config = dict(
    d_model=64,
    vocab_size=2048,
    norm_eps=1e-05,
    qk_norm=False,
    attn_scale=0.177,
    tie_embeddings=False,
    optimizer='soap_variant',
    lr=0.00764,
    weight_decay=0.036,
    warmup_steps=200,
    final_lr_fraction=0.0,
    doc_mask=True,
    steps=5074,
    dataset='wikipedia_en',
)
Each number is 128 + 24 x the weight over its row's rms, rounded and kept within 0 to 255. Layers, rows and columns count from 0. The size above them is the row's rms in percent of the matrix's.

# layer 2 attention query, 64x64, rms 0.202, rows 0-31, columns 0-63
size [ 59  97  63 101  79  93  83  95 105 116 114  91 112  97 114 110 124  77 105  85 100  97  98 102  91  92  94 110  97  94  99 102]
[[138 189 109 115 106 108 111 136  79 112 162 188 141 123 109 116 139 108 143 148 142 115 132 104 169 149 145 113 161 136 114 128 133 117  96 129 162  63 147 161 110 135 126 112 144 122 140 101 135 117 145  98 113 103 106 132 138 101 132 117 172 143 123  90]
 [133 132 109 134 120  94  79 145 108 113 158  98 136 142  96 135 161 118 135 121 163 151 132 136 177 115 126 102 143 145 135  99 146 101 156 137  92  91 126 140 135 169 132 122 123  94 114  99 154 146 146 142 122 159  65 162 116 149 142 117 173 165 112 115]
 [130 143 143 128 118 113  98 113 131 163 129 118 175 142 133  65 127 142 156 142 166 109 135 149 139 110 121 123  99 123 117 121 153 150 123 111 150 120 125 100 150 158 114 164 166 109 175 135  86 115 127 110  96 130  51 122 161 153 124 137  96 110 120 129]
 [135 124 102 171 103 126  77  87 125  98 119  92 127 114 118 134 181 133 168 157 138 133 135 106 157  89  88 122 133 178 119  99 116  98 135 112  90 123 142 114 147 159 133 113 139 128 139 122 151 133 123 147 130 161  65 124 122 141 154 131 121 153 107 112]
 [148  81  98 162 151 170  94 102 138 148 123 148 154  91 137 139 144 159 134 107 121 106 105 108 160  97 116 131 124 132 108 135 141 101 122  99 117 166 134 105 151 177 104  95  73 123 119 111 128 132 122 153 151 175 107 148 126  99 133 101 139 145 139 101]
 [149 123 150  82 151 133 144 138 116 142 111 102  70 148 115 118 138 136 133  97 126 130 135 156 133 127 147 133 136 117 141 158  99 105 129 150 184 182 150 125  96 120 128 138  78 122 119 145  95 119 162 119 103 139 188 128 131 151 136 110 186 115 125 140]
 [114  99 129 130 173 151 168 131 130 139 119 152 115  85 176 112 110 125 165 149 113 111 163 115 100 125 126 144 146 148 163 126 137 147 125 128 201 123 121 141 149  77 149 152 113 127 153 136 166 126 133 150 107 109 154 110 114 127 170 107 124  82 131 125]
 [121 128 168 128 101 156 174 154 106 150 148 112 159  88 125 142  98 157 143 134 122 147 136 182 125  91 104 156 126 136 141 169 182 141 144 131 133 151 155 159 145  88 147 128 147 154 114 127  77 136 110 131 130 149 127 107 136 121 111  94 120 132 161 156]
 [186 134  90 149 128 113 136 132 149 114 119 131 133 122  72 153 117 129  73 131 145 153 134  93 162 108  90  91 127 104 128 113 175 128 100 147 147  85 140 130  98 146 144 124 116 138 136 106 151 157 111 144 128 112  70 122 132 128 121 107 116 152 113  94]
 [125 149 133 146 109 110 132 101 105 101 131 132 111 110 137 151 150 138 174 117 167 170 111 112 152 144 135 107 140 150 130 129 112  79 119 118 119  90 162 158 165 170 149 138 164 156 118 124  95 126 110 138 111 130  85 154 176 140 161 130 171 143 103 102]
 [180 143 121 153 110 123  96 108 136 116 131 117 114  99 108  87 149 129 159 149 136 122 145 158 180  81 170 113 139 141 108 132  97 115 138 140 113 111 106 122 175 170 105  92 119 126 120 104 119 151 118  95 135 142 106 171 163 131 172 140 133 137 150 118]
 [140 130 131 120 110 127 117 154 129 126 137 101 127 116 132 137 110 108 130 172 150 105  89 149 129 104  72 168 187 133 137 153 114 101 148 131 130 177 152 102 106 151 122 148 113  85 112 121 129 146 139 119  96 114 155 129 181 178 123 131 117  96  89 133]
 [122 120 133 143 143 141 125 124 148 103 129 141 106  85 133 124 101 137 162 121 135 119 149 113 101 141 123  80 150 130 176 143 144  98 172 164  95 182 144 125 128 158 136 105 136  90  74 163 156 129 130 109 131 167 107  81 122 110 130 113  96 112 142 136]
 [140 122 163 133 130 113 129 113  99 181 115 166 183 112 124 115 143 141 144 108 108  74 103 149 106 119  99 139 164 110 122 108 139 124 128  98 175  91 114 116 126 126 118 115 129  83 150 142 148 122 103 133 151 147  97 125 119 160 139 184 115  95 147 146]
 [106 175 137 108 130 116 161 133 120 129 120 154 189  94 110 103 131 130 111 161 149 130 124 122 132 154 107  73 135 144 119 161 170 170 147 141 156 144 141 117 127 137 101 121 125 143 139  96 148 120 180 128 170 127 122  88  88 147 144 101 103 135 147 128]
 [129 150 102 171 109 123 155 138 127 134 145  85 112  85 105 113 121 122 128 146 157 115  93 141 106 143 123  94 128 143 132 148 117 103 109 166  71 178 131 107  74 126 102 147 101 175 146 102 148 114 110  95 118 166 138 134 100 125 119 119 106 147 124 137]
 [162 152  99 154 146 124 120 116 140 114 142 107 154 126 108 138 147 134 129 132 147 152 119 150 164 100 108 106 122 149 106 100 139  82 151 127 115  96 144 144 170 186 138 126 129 151  78 103 135 156 121  99 106 142  87 145 159 132 146  92 174 158 114 102]
 [142 144  96 176 136  97  94 113 118 110 145 136 151 102  77 110 131 174 109 134 165 164 133 114 155 120 140  92 156 118 134  85 148 114 127 147  95 127 121 143  91 165 103 135 134 127 117 145 164 148  83 129 132 137 106 157 143 141 134 138 137 139 143  72]
 [ 99 157 151 127 140 146 166 123 115 127 117 135 146 135 119 124 117 111 133 117 107 124 146 129 102 134 162 108 132 140 135 142 126 193 110 130 118 114 115 116  97  61 117 161 132  91 178 132 108 106 159 128 129  94 169 138 111 136  96 160 107  80 165 159]
 [ 86 122 100 115 119 111 161 108  69 107 103 136 141  95 194 148 120 149 155 166 123 111 111 106 102 132 128 126 112 142 156 138  67 141 152 154  81 107 133 124 137 142 112  89 125 146 114 143 129 121 145 126 142 150 140 155 161 105 115 124 127 166 136 131]
 [138 131 136 109 134  85 110 131 101 116 155 134 120 164  84 119 137 141 124  91 155 178 128 178 145 116 111  95 194 109 115 114 116 107 144 119  91 123 152 157 162 147 123 143 136 142 105 102 128 140 127 124 120  97  86 136 141 149 162 138 157 119 146  86]
 [143 131 150  82  81 115 122 134 136 147 128 102  94  91 125  93 142 140 100 146 166 125 167 158 119 131 143 121 109 128 115 109 171 156 137  94 121 164 125 119  99 141 101 115 132 100 184 113 153 162 158 109 119 158 138 118 136 107 175 141 131 124 150  93]
 [120 113 145 154 112 143 155 168  93 145 128 156 172 144 142 123  88  94 108 134 152 111 153 130  96 134 132 109 118 138 123 165 110 161 145 114 104 149 128 152 100  71  93 123 128 115 157 134 123 132 128 125 142 114 174  82 100  97 122 147 165  98 140 163]
 [117 121 129 131 132 112 156 130 133  93 149 105 159 137 142 125 117 129 106  91  78 127 127 174  69 148 132 130 143 112 129 116 159 120 158 107 119  97 100  93 110 123 103  65 116 120 139 135  96 104 143 148 148 111 145 157 123 151 118 128 109 119 149 198]
 [143 121 136  97 151 138 138 147 160  86 138 156 161 104 105 133 131 107 146 123 100 134 146 146 139 143 144 150 112  97  53 155  93 127 101 117 166 132 135 129 118  97 152 134 152 120 140 108 109  95 102  95 157 127  83 151 129 137 144 151 115 170 169 138]
 [134 161 168 124 171 163 154 134 141 180 121 129 144 127 116 118 115 118  76  98 134 159 107 103 111 159 154 104  95 140 173 170 113 181 126 119  96 139 116 153 105 134 120 110 110 148 130 145 142 138 149 115 119 104 143 129 100 142 103  97 118  97 156 140]
 [126 137 103  93 100 139  83 126 146 114 127 128 114 112 147 169 128 135 144 142 138  98  79  96 125 134  86 106 128 170 147 156 127 147 124 132 129 116  81  95 114 117 118 146 148 113 128 141 101 127 152 128 146 135 154 142 135  77  49 163 106 110 133 124]
 [162 149 120 100 161 144 120 132 124 121 121 161 136 123 135 133 157 121 128  94 163 151 126 147 167 120 146 143 127 133  54 108 141 119  92  97 155 111 110 123 168 146 144 128 165 151 127 154 143 136 112 166 125 124  90 113 105 139 121 178 121 178 105  97]
 [133  66 123 124 120  89 115 110 118 131  99 103 116 131  96 101 159 154 117 109 110 122  93 132 166 130 107 117 133 137 114 151 143 112 151 109 121  85 101 114 166 121 108 106 145 169 106 110 108 110 124 146 114 110  83 102 143 172 156 140  71 148 143 138]
 [169 146 165 169 101 153 127 136 105 164 132 155 128 170 123 132 150 105 142 125 150 140 152 144 121 107 139 133 138 113 121 149 141 173 143 134 112 138 118 161  89 105 162 103 125  87 128 108 109 103 153 132 137  54 131 123  94 126 105 123 176 154 126 133]
 [120 136 125 140 158 103  80 115 142  91 152 104 110 130 134 158 137  96 152 142 148 180 129  81 131 116  77 115 103  98 148 128 148 109  98 115  92  71 140 125 128 144 145 116 142 126 106 143 167 148 118 142 118 147 145 134  85 175 149 126 104 140 110 135]
 [131  82 114  95 115 146 127 106 138 121 100 131  61  89 126 148 127 139 141 147 159 170  92  94 124 142 114 151 102 116 159 128 100 138 126 114 156 121 134 137  95 102 125 107 156 122 146 174 103 140 151  98 118 126 146 157  72 130 121 163 121 152 146 133]]
# layer 2 attention key, 64x64, rms 0.204, rows 0-31, columns 0-63
size [ 84  95  86 113  92  94 108 103 110 108  98  89 103  92  93 101  96  88 107 104 102  95  85  95  94 114 107 109  86  92 102 101]
[[150 104 148 128  90 136 154 168 124 143  99 131  91 127 107 121 104 157 141 106  80 155 130 123  97 127 130 160 135 102 169 135 106 156 146  98 125 135  86  95  98  76 105 139 125  87 133 111 155 120 174 142 126 129 147 104  86 119 112 108 107 119 122 142]
 [146 140 148 122 150 138 127 142 106 127 126  80 128 147 121 138  70 123 128 118 122 140 161 129 102 130 127 114 111 103 124 129 111 119 135 187 149 143 129 145 152  89 121 148 133  99 126 106  91 125 138 154 137 116 106 101 164 147 132 175 167  94 173 195]
 [124 185 126 144  96 173 154 160 149 115 122 136 116  82 134 144 128 102 184 119 144 118 133 158 142 133 125 146 135 117 123 139 139 136 162 114 100 134 137  99 170 120 121 142 116  97 131 127 155 102  91 155 120 108  75 165 155 132 105 130 169 129 122 170]
 [104 106 153 134  98 136 110 123  92 130 122  81  82 145 113 158 128  94 125 141 118 158 161 147 127 129 113 172 160  60 153 125 137 124 136 130 117 110 149 103 102 143 109 102 103 110 131  89  93 143 130 142 117  81 142 123 168 153 127 148 129 104 148 152]
 [114 133  90 175 115 122 142 105 101  98 104 119 130 126 136 128 103 125 121  97 144 134 106 112 111 132 145 146 141 133 177 124  87  98 180 179 133 126 138 131  89 140 124  99 117 136  98 121 145 154 163 125 114 139 186  95 163 158 105 156 129 122 164 118]
 [133 159 155 153 120 152 110  89  88 142 131 140 106 141 103 156 134 128 107 123 115  88 117 119 118 144 107 110 105 149 119 103 104 175  52 139 128 137 121 173 143  89 142 146 159 114 129 135 168 107 122 119 121 104  86 139  72 128 119 121 139 137 138 112]
 [123 139 128  97 124 155 135 130 182 146 129 115 152 139 129 125 183 102 111 133 105 170 134 183 112 141 120  96 113 137 157 118 123 149 173 117 127 165 124 124 129 111 134 162 125 132  79 125  77 109 135  89 175  93 156 143 112 131 100 114 144 122 109 117]
 [ 85 150 104  76 128 159 114  96 152 126 120 155 135 123 113 132 179 115 138 146 100 121 131 125 104 146  82 127 125 136 143 117 116  92 138 100  99 174 138 181 131 123 108 167 136 129 139 155 153 108 115 136 109 140  80 126 115 119  78 121 127 151 123  90]
 [159 139 145 113 121 148 142 121  90 141 114 132 124 128 138  79  86 162 105 174 165 123 104 130 144  92 142 136 114 125 111 155 114 147 111 146 158 130 152 111 141 150 131  96 150 142 120 140 137 182 114 126 146 162 173 102 101 107 175 133  86 137 165 122]
 [132 126 144 105 124 134 142 139 158 142 106 127 151 152 124 193 144 142 156 109  96 140 106 149  81 139 130 155 123 182 159 110 130 137 146 124 125 153 143 144 151  87 124 165 162 147 114 185 144 126 121 165 127 126 117 123  71 127 125 103 138 134 104  93]
 [ 91 111 124  81 155 107 141 127 134 104 144 119 136  90 178 145 177 121  99  91  97 118  92 137  94 156 122  96 126 149 126 127  89  98 119  88 127 109 114 120 127 123 143 121 151 131 134 115 137  92 174 103 133 122 109 150 125 139  74  92 130 155 124 121]
 [ 86 118 136 139  96 158 134 107 161 131 105 116 130 120 129 113 113 149 130  96  99 158 204 152 147  78 144 120 147 143 106 165 162 129 131 156 112 160 129 153 157 126 165 147 139  97 122 139 108 127 117 100 161 107 125  94 100 111  97 138 107 104 128 137]
 [123 141 109 159 136 124 165 149 103 155 107 151 173 137 166 146 146 104 122 106 122 104 118 166  97 108 110 124 165 111 103 138 118 115 149  98 142 101 121 112 162 113 131 165 138  85 165 143 111 168 108 132 120 158 156 145 110 109 100 117 187 102 135 143]
 [ 90 159 116 116 129 161 143 111 155 111 108 105  69 146 130 110 143 107 129 154 128 122 177 130 109 111 122 154 112 106 129 119 165  98 156 136  93 138 151 104 137 120 151 108 124 112  93  87  84 120 165 151 136 121 142 119 129 123 102 164 121 143  69 154]
 [112 143 116 112 142 119 131 110 133 123 178 159 140 170 123 119 108 121 141 127 168  98 172 140 160 147 134 131 135  96 173  82 108 128 126 130 170 145 179 138 132 132 140  70 146 146 143 164 113 136 105 129  87 151 106 111 146 133 153 145 154 103 153 148]
 [137 116 145 108 111  96 109 123 117  91 130 128 138 102 168 128 162 101 110 158 111 172 155 126 139 130 133 182 143 120 102 128 144 153 127 117 184  79 134 141 156 116 132 113 124 124 189 130  96 150 123 107  95 123 120 128 130 106 187 136 124 150 108 151]
 [145 126 138 137 153 111 127 152  92 115 132 169 118 169 163 132 103  91 167 125 138 146 135 100 136 124 184 158 140 120 151 115 154 170 131 137 130 116 134  99 131 118 134 102  95  77 176  89 104 151 131 130 117 161 164 112 143 125 150 154 133 104 147 159]
 [141 166 111 135 164 133  98 139 147  86 169 170 129 138 107 117 125 109 135 155 168  90 137 132 173 142 128 135 143 134 158 133 139 115 106  92 121 147 107 104 137 159 133 116 114 129 160 104 110 108 110 163 122 162  78 122 141 194 140 114 129 135 156 152]
 [143 144 111  76 128  98 119 129 110 129 151 125  98 132 118 127 124 164 141 103 103  92  81 123 123 147  86  96 127 147 143 167  89 102 171 109 118 164 134 132 160 139 106 112 117 142  97 181 143 122 131 129 136 102 105 156 117 167  91  93 140 124 126 146]
 [154 130 114 171 130 136 135 143 161 156 126 148 145 145 135 107 142 112 109 107  91 158 137 171 141 142 152 138 145 130 127  44  71 114 126 140 145 125 149 120  98 131 117 137 155 120 136  96 113 107 152 103 100 125  96 131 127 144 147 129 167 130 123 187]
 [100 135 120 130 146  94 103  97 132 125  97 122 110 133 125 122  85 112 114 155 128  85 169  74 126 132  58 147 105 122 165 131 120 139 130  98 109 119  87 109 146 142 134 123 119 136 120  91 108 131 125 131  68 140 146 123 167 124 138 144  90  98 140 119]
 [153 158 162 102 169 145 173 138 154 143 145 153 102 145 186 157 107 138 123 127 136 107 121 110 159  82 135 131 158 120 114 146 132 148  76 127 118 126 111 102 133 118 100 114 121 120 155 113 138 127 118 108 102  95 113 127 131 127 142 110 173  98 145 188]
 [128 140 122 108  70  94 139 116 145 140 151 133 136 108 153 180 143 166 154 137 110 134 113 126 118 168 136 104  91 149 145 162 112 119 128  99 127 101 122 103 169 170 142 132 118 128 155 169 107 126 125 119 179 182 133  82 121 150 130 120 135 140 148 127]
 [131 135 141 104 134 104 133 167 129 125  93 137 132 115 106  86 175 128 138 123 115 139 123 169 123 112 126 126  99 140 106 130 145 117  53 130 127 160 133 108 128 143 157 109 125 153 159  78  94 119 129 150 124 158 133  94 104 110 177  97 161 157 158 113]
 [154 124 127 118 119 107 129 115 130 143 155 125 117 164 124 113 147 129 115 135  78 131 105 112 107 117 121 108 150 170 166 107 120 119 129  88 116 129 135 136 132 125 124 109  73 151  97 172 153 130 168 118  96 127  87 173  94  98  65 132 100 121 115 154]
 [139 114 139 138 133 128 147 135 127 153 153 131 184 142 160 119 136 117 129 114  98  92  99 167 113 131 114  98 132 173 149 153 103 124 181 107 156 167 135 176 138 120 110 136 148 150 105 175 156 106 127 144 111 100 115 170  91 137  99 127 128 146 110 102]
 [107  88 158 126 146 132 137 126 114 132 119 119 125 120 135 102 101 132 150 122  83 114 135 145 109  97  95 150 137 147 106 143 120 102 168 136 136 127 128 136  88 113 101 149 114  97 111 152 150 184 174  82 143 167 152 125 103  98  95  87 128 127  88 159]
 [119 139 114 140  97 154 151 133 160 161 158 129  87 100 109 115 130 163 144 136 101 104 129 144 116 140 118 101 114 120 128 159 137 163 120 124 145 180 152 131 138 121 104 156  90 148 101 146 126 151 183 102 140  93 158 120 103 100 137 138 153 131  73 167]
 [ 85 163 175 141 145 116 138 118  80 126 127 148 155 105 103 127 145 134 154 132 122 102 129  74 132 137 107 125 135 112 131 119 126 137 163 132 114 146 131 148  90 140 110  87 110 160 147  79 109 131 119 138 127 192  94 118 102 144 130 156 116 146  79 115]
 [ 88 146 145 148 117 133 125  97 144 162 121 134  93  91 114 158 122  86 146 175 159 108 154 136 165 131 143 166 152 124 110 156 100 115 143 104 107 163 115 119 130 134 147 153 119 119  99 103 128  94 139 123 122 122 136 132 198 172 136 153  95 132 147 128]
 [162 147 131  94  93 152 141 179 123 175 108 146 126 152 163 106 150 100 132 138 120 123 128 160 154 139 105  75 106  92 100 160  98 132 160 126 141 119 128 143 112 119 126 128  93 116 133 158  82  71 160 122 122 126 136 123 102 114 115  93 133 139 119 128]
 [132 145 139 123 129 167  89 111 131 162 111 133 107 106 172 146 133 108 129 161 146 129 160 151 157 143 118  92 151 107 144 115 155 165 101 124 116  95 184 139 104 134 149 144 123 129 134  65  95 161 156 144  93 146 148 146 142 119 149 121 142 141 111 170]]
# layer 2 attention value, 64x64, rms 0.226, rows 0-20, columns 0-63
size [100 101 119 113 128 116 110 127  96 118 123 117 115 125 106 100 111 110  99 118 100]
[[124 115 164 107 138 127 133 182 140 121 151 175 135 107 138  78  94 146 150 135 161 127 139  96 111 136 138 118 134 149 136 165 107 107  86 120 133 104 154 148 114 160  96 114 166 144 104 157  97 146 134 132 154  96 137 107 102 162 142 147 142 147 179 114]
 [ 92 138 128 150 121 110  94 128 125 128  81 143 124  98 101 110 122 132 139 111 126 124 126  87 134 100 117 100 140 142 103 124  96 138 148 194 118  86 146 159  98 125 127 144 130 104 191 144 135 157 120 148 171 148 125 145 171 167 137  96 142 141 110 116]
 [106 100 103  95 125 147 163 127  82 124 166  94 156 133 102 145 144 118  99 109 123 139 135 172 149 110 130 105 133 130 144 153 103 101 137 140 156 152 157 123 156 152  98 125 145 102 105 163 107 141  78 115 144  93 130 132 122 114 110  92 189 102 114 122]
 [118 130 145 126 142 154 142  85 162 155 126 149 139  96  68 172 132 134 134 147 134  86 112 129  97 120 142 116 113 165 159 157 119 114 130 164 136 109  94  86 110 158  93 151 152 146 136 115 124 158 120 121 125 135 154 104 130  91 150 122 110  89 155 166]
 [125 137 163 150  60 125 105 121 154 104 132 107 121 133 118 139 149 158 105 116 163 156  88 149 164 124 143 128 153 158 212 148 109 133 143 147 103 142 108 128 133 140 127 105 145 112 104 136 113 156 126 104 146  99 136 161  97 122 137 133 122 129  99 162]
 [127 149 184 151 143 139 147 152 142  99 155 143 124 119 117 125 133  85  70  82 127 128  98 146 143 165 120 140 128 155 110 138 129  93 180 145 148  94 141 130 137 108 131 168 121 141 150 177  89 123 130 110 133 155 112 121 149  94 105 133  96 109 137 115]
 [128  93 126 114 157 124 141 132  88  93 120 153 145 113 130 124 108 108 111 105  67 114  80 120 148 135 132 144 126 113 118 136 124 190 119  88  86 107 116 127 163 149 110 135 114 102 126 104 150  82 163 147 139 111 151  97 160 112 130 126 158 129 112 166]
 [154 101  96 119 146 124 143 129 166 150 152 145 116 157 112 159 134 139 143 110 122 140 139 139 115 137 103 169 156 141 100 126  90 129 143  94 118 165 107 102 156 146  98 157 125 152 177  93 165  82 149 188 150 136  96 142 124 120 126 117 111 110 105 147]
 [ 97 100 131 119 151  82 132  95 140 137 129 179 135 121 160 157 122 105 154 103 119 182 138 125 140 104 169 110  85 145 139 168 114 136 125 113 102 104  91  86 123 158 151 150 122 119 101 111 145 114 117 105 135  80 137 137 128 131 171 122 100 136 134 146]
 [151 124 130 155 139  97  67 128  94 127  97  84 130 140 110 102 108 134 136 129 124 169 102 150 125 127 132  83  85 134 113 127 121  94 161 133 143 101 132 123 132 132 146  82 116  95 123 143 130 120 138 126 179 124 126 169 148 174 132 169  95 110 104 127]
 [100 156 141 135 157 155 122 118 160 111 102  99 105 109 101 129 119 139 164 134 109 132 130 136 148 179 145 106 170 176 137 171 165 109 106 145 111 186 118 133 118 114 128 148 108 110 112 161 100 115  94 155 127 109 100 170 134 115 143 150 126  91 131 139]
 [109 139 138 102 131 137  98 117 143 139  99 119 110 153  92 119 128 132 153 141 153 121 146 104 157 155 122 129 119 198 142 107 119 152 108  87  97 135 141 132 107 130 102 174  80 155  97 134 135 114 152 104 103 158 150 170 169 133 113 101 121 152 164 110]
 [142 172 154 122 184 126 128 137  90 132 108 117 119 142 172 147 103 103 133  87 139 107 106  89 116 127 151 179 125 145 130 166 124 146 162 144 162  97 125 156 126 111 126 131 157 135 147 162 109 175 114 143  98  93 131 128  95 155 119 141 103 108 139 133]
 [102 178 141 138 106 155 122  86 165 121 110 118 159 160 131 150 136 124 101 119 178 113 137  90 130 127 123 101 144 147 111 139 137 100  93 129 100 157  86 141 137 161 114 104 135  93  91 145 141 104 117 115 155 121 115 123 167 178  92 129 143 131 155 112]
 [ 93  82 144  93 100 132 153 122 119 136 117 117 203 154 132 115 108 118 167 148 163 118 113 149 105 130 124 114  87 141 186 128 159 106 131 108 114 145 126 149 111 130 157 153 128 143 160 120  98 128 134 121 149 170 126 180 145 138 135 131 116 108 116 109]
 [160 138 160 111  96 141 120 132 145 138 132 140 128 164 134 148 158 124 156 202 155 151 111 159 127 153 153 111 155 136  87 121 142 180 105  97 121 136 172 100  97 114 150 122 117 133 161 108  89 109 133 113 132 160 102 155 113 114  99 126 144 150 127 136]
 [119  99 134 130  95 113 171 165 116  99 128 118 155 128 115 148 170 133 140 144 147 155 161 118 107 126 185 192 134 127 145 118 109  98 112 137 132 134 144 147  99 152 154 147 129 119  70 110 103 141 131 175 137 164 147 141 113 134 125 133 126 139 138  77]
 [170 102 122 126 108 132 108  75 158 137 130 153 110 126 123 144 128 129 156 116 128 130 101 145 123 127 127 139 139 120 130 118 159  69 146 142 156 132 142 122 130  89 111 124 152 143 148 100 159 139 125 155 171 161 123  61 122  90 153  88 175  97 115 118]
 [132 122 112 107 141  97 115 131 179 132 115 130 113 110  97 145 149 173 109  96 135 139 146 109 128 163 105 106 108 155 130 105  91 162 109 159 147  84 136 155  99 132 152 149 123 162 157 145 123 121 119 168  96 136 115 138  96 146 189 169 149 134 136 123]
 [150 100 124 134  99 105 141 153 150 157 145 130 122 120 117 152 108 124  99  87 148 102 132 135  93 136 105 179 158 120 103 172 120 145 132 121 113 127 136 120 165 153 125  57 139  93 116 127  89  96 103 108  95 116  91 173 144 126 123 117 151 148 123 138]
 [102 114 175 194 125 119  97 152 145 136 101 105 135 120  82 110 158 133 110 150 138 113 119 137  89 125 128 103  67 125 111  95 104 144  94 100 108 133  99 109 134 153 131  90 106 134 135 117 107 115 162 152 136 126 105 122 122 137  98 146 156 105 146  98]]
# layer 2 attention output (transposed), 64x64, rms 0.206, rows 0-19, columns 0-63
size [101 102 107 106 123 111 107 123  91 108 115 107 111 110  97 100 106 101  97 111]
[[150  76 138 104  99 106 127 126 130 143 138 117 131  95 164  86 129  96  86 148 129 156 121 105 133 168 155 102 101 130 129 157 117 104 128 165 134 155 122 151 133 130 104 137 107 107  73 160 138  94 118 113 149 155 177 158 111  91 114 126 138 139 153 121]
 [151 129 117 109 170 139 137 180  70 110 128 126 155 116 157  98 121 107 108 145  79 119 100 155 144 124 141 161 203 142 121  95 130 111 129  91 112 137 137 120 131 148 142 127 140 133 129 122 140 115 135 163 176 158 125 116 128 123 166 121 163 124 130 101]
 [109  76 124 134 129 122 124 110 103 134 105 119 102 163 141 112 129 120 131 137 131 152  73 112 149 115 142 148 104 111  90 108 124 139 104  86 137  86 149 144 185 105 113 113 109 112 157 139 112 134 140 126 118 101 134 156 175 132 149 156 178 155 102  90]
 [161 127 137 124 112 136 143 165 134 141 130 141 131  97  83  78  67 124 141 108 145 141 107 118 134 126 156 134 130 138 120 141 158 141 111 113 114  89 126 128  60 119 139  95 140  80 110 136 116 118 132 122 125 124 132 172 155 193 155 112 103 131 105 125]
 [150 117 128 142 146 132 147 155 120 109 165 139 108 162 134 114 118  86 136 156  74 159 146 140 145 114 170  88  77 116 118 127 162 159 151 116 105 125 102 110 145 158 126  80 119 119 103 120 134 168 142 140 153  96 153  92 134 140 113 127 133 130  92 162]
 [135 134 152 134 113 146 107 124 120 106 124  93 130 110 103 132 131  83  94 104 130 130 146 169  94 158 128 124 136 134 152 138 101 137 144 145 102 177 181 159 128 108 137 102 136  76 135 157  82 118 157 136 177 122 120 178 148 126 102 142 127 119  93 124]
 [125 152 126 127 140 112 132 103 142 118  98 126 148 104 134 134 133 169 119 153 111 108 128  77  94 122 109 138 130 151 125 112  93 121 112 131  95  70  94 141 164 173 103 131 125 130  85 159  98 127 129 140 145  91 129 138 183 146 117 146  75 107 156 120]
 [140 136 127 174 151  99 160  82 133 142 129 146 113 114 100 162 106 157  87 136 148 142 154 110 109 119 109 178 100 127 109 104 123 121 145 119  95 152 130 149  74  97 134 109 120 158 130 106 134  84 126 133 139 134 108  81 170 147 151  95 128 135 128 152]
 [134 128 119 110 118 103 122 165 164 129 144 156 137 140 119 109 152 113 127  93  47 135 134 128 131 111 114 117  91 163 130  95 114 100  99  98 154 100 100 138 102  84 131 108 119 173 107 136 139 130  91  95 127 140  82 135 152 132 126 123  96 146 145 107]
 [154 116 128 145 111 146 146 158 159 124 146 146 150 173 124 131 140 121 113 100 108  82 103 133 153 166  90 121 151 104  72 141 111  99 133 122 135 138 120 111 158 157  92 109 134 114 153  96 164 129 134 178 150 137  74 108 126 111 127 136 149 172 134 122]
 [ 97 156 111 151 113 128 154 116 117 144 110 109  98  75  88  92  84  97 155 126 100 110 130 122 137 147 121 109 135 101 135 143 147 118 148 154  89 140 127 105 146 117 118 109 132 114 162 112 140 136 145  91 126 116 121 108 154 126 170 204 138 132 165 110]
 [162 133 110 116 149 133  98  76 133 149 144 142 129 102 103 149 123 124 117 102  97 116 117 138 104 108 117  94 164 108 135 113 114 113 183 135 129 140 126 103 101 113  83 152 129 138 123 186 197 151 116 137 140 149 168 131 126 157 160 118 134 131 107 103]
 [146 153 130  87  96 160 157 105 148 131 148  99 109 131 107  95 147 113 103 148 157 116 147 190 114 141 168 149 177  90 131 150 117 141 104 175 137 133 107 133 141 113 135  77 121 113 105 122 112 118 110 102 119 134 127 141 120 132 104 132 103 186 134 120]
 [113 120 125 115 168 119 110 134 141 123 132 117 138 130 157 119  89 121 124  75 109 183  89 116 169 120 136 150  83 128 163 143 117  87 110 171 134 155 148 135 134 152 142 127 163 108  96 131 172 161 140 141 114 145 124 121 111 159 161 177 118 131 122 148]
 [ 93 136 153  99 102 103 113 127 103 144 133 181 153 148 134 102 151 121 109 109 122  64 128 140 127 121 123  97 125 108  93 124 112 127  93 150 102 128 127 115  72 117 124 108  92 136 159 147 165 129 151 161 104 130 146 134 163 111 170 149 135 109  89 141]
 [ 91 156 176 111 197 111 134 118 133 129 110 127 102  98  90 158 123 104 135 134 103 148 144 114 117 143 103  91 147  87  93 111 178 140 151 117 104 146 143 111  92 158 154 165 120 127 144 146 127 123  94 144  94 139 125 111 156 122 129 103 132 147 115 127]
 [108 120  85 119 150 112 132 162 120 143 180 142 100 140 123 121 140 128  94 124 151 136 141 101 145 142 163 137 116 115 194 147 127 128 143 143 110 145 131 136 131 124  93 169  41 115 157 112 103 161 119 148 116 122 147 146 147 112 169 124 132 112 118 134]
 [118 116 171 156 124 114 133 129 142 197 137 130 127 114 158 136 151 118 142 119 152 142 130 139 146  79 143 135 147 138  88 103 178 145 135 109 102  86 140 152  94  94 152  97 145 124 136  96  94 118 137 161 138 154 113 156 112 135 115 129 157  83 121 154]
 [140 150  77 117 162 141 129 149 153 143 105 150 143 136 114  80 132 143 145 166 146 142 180 108 156 116 113 107 125 136 154 117 118 131 160 118 109 147 153  87 107 123 129 146 116  99 108 102 133  82 165  94 181 135 107 115  91 117 145 110 133 163 140 114]
 [126  72 130 112 168 118 125 104 139 116 112 116  80 125 141 156 111 133 145 149 145 101 146 110  94 146 152 119  90 158 118 103  94 130  61 158 138 178 110 162 141 129 118 115 144 151 116 133 102 129 149 105 140 170 113 116 128 141 140 117 112 176 110 120]]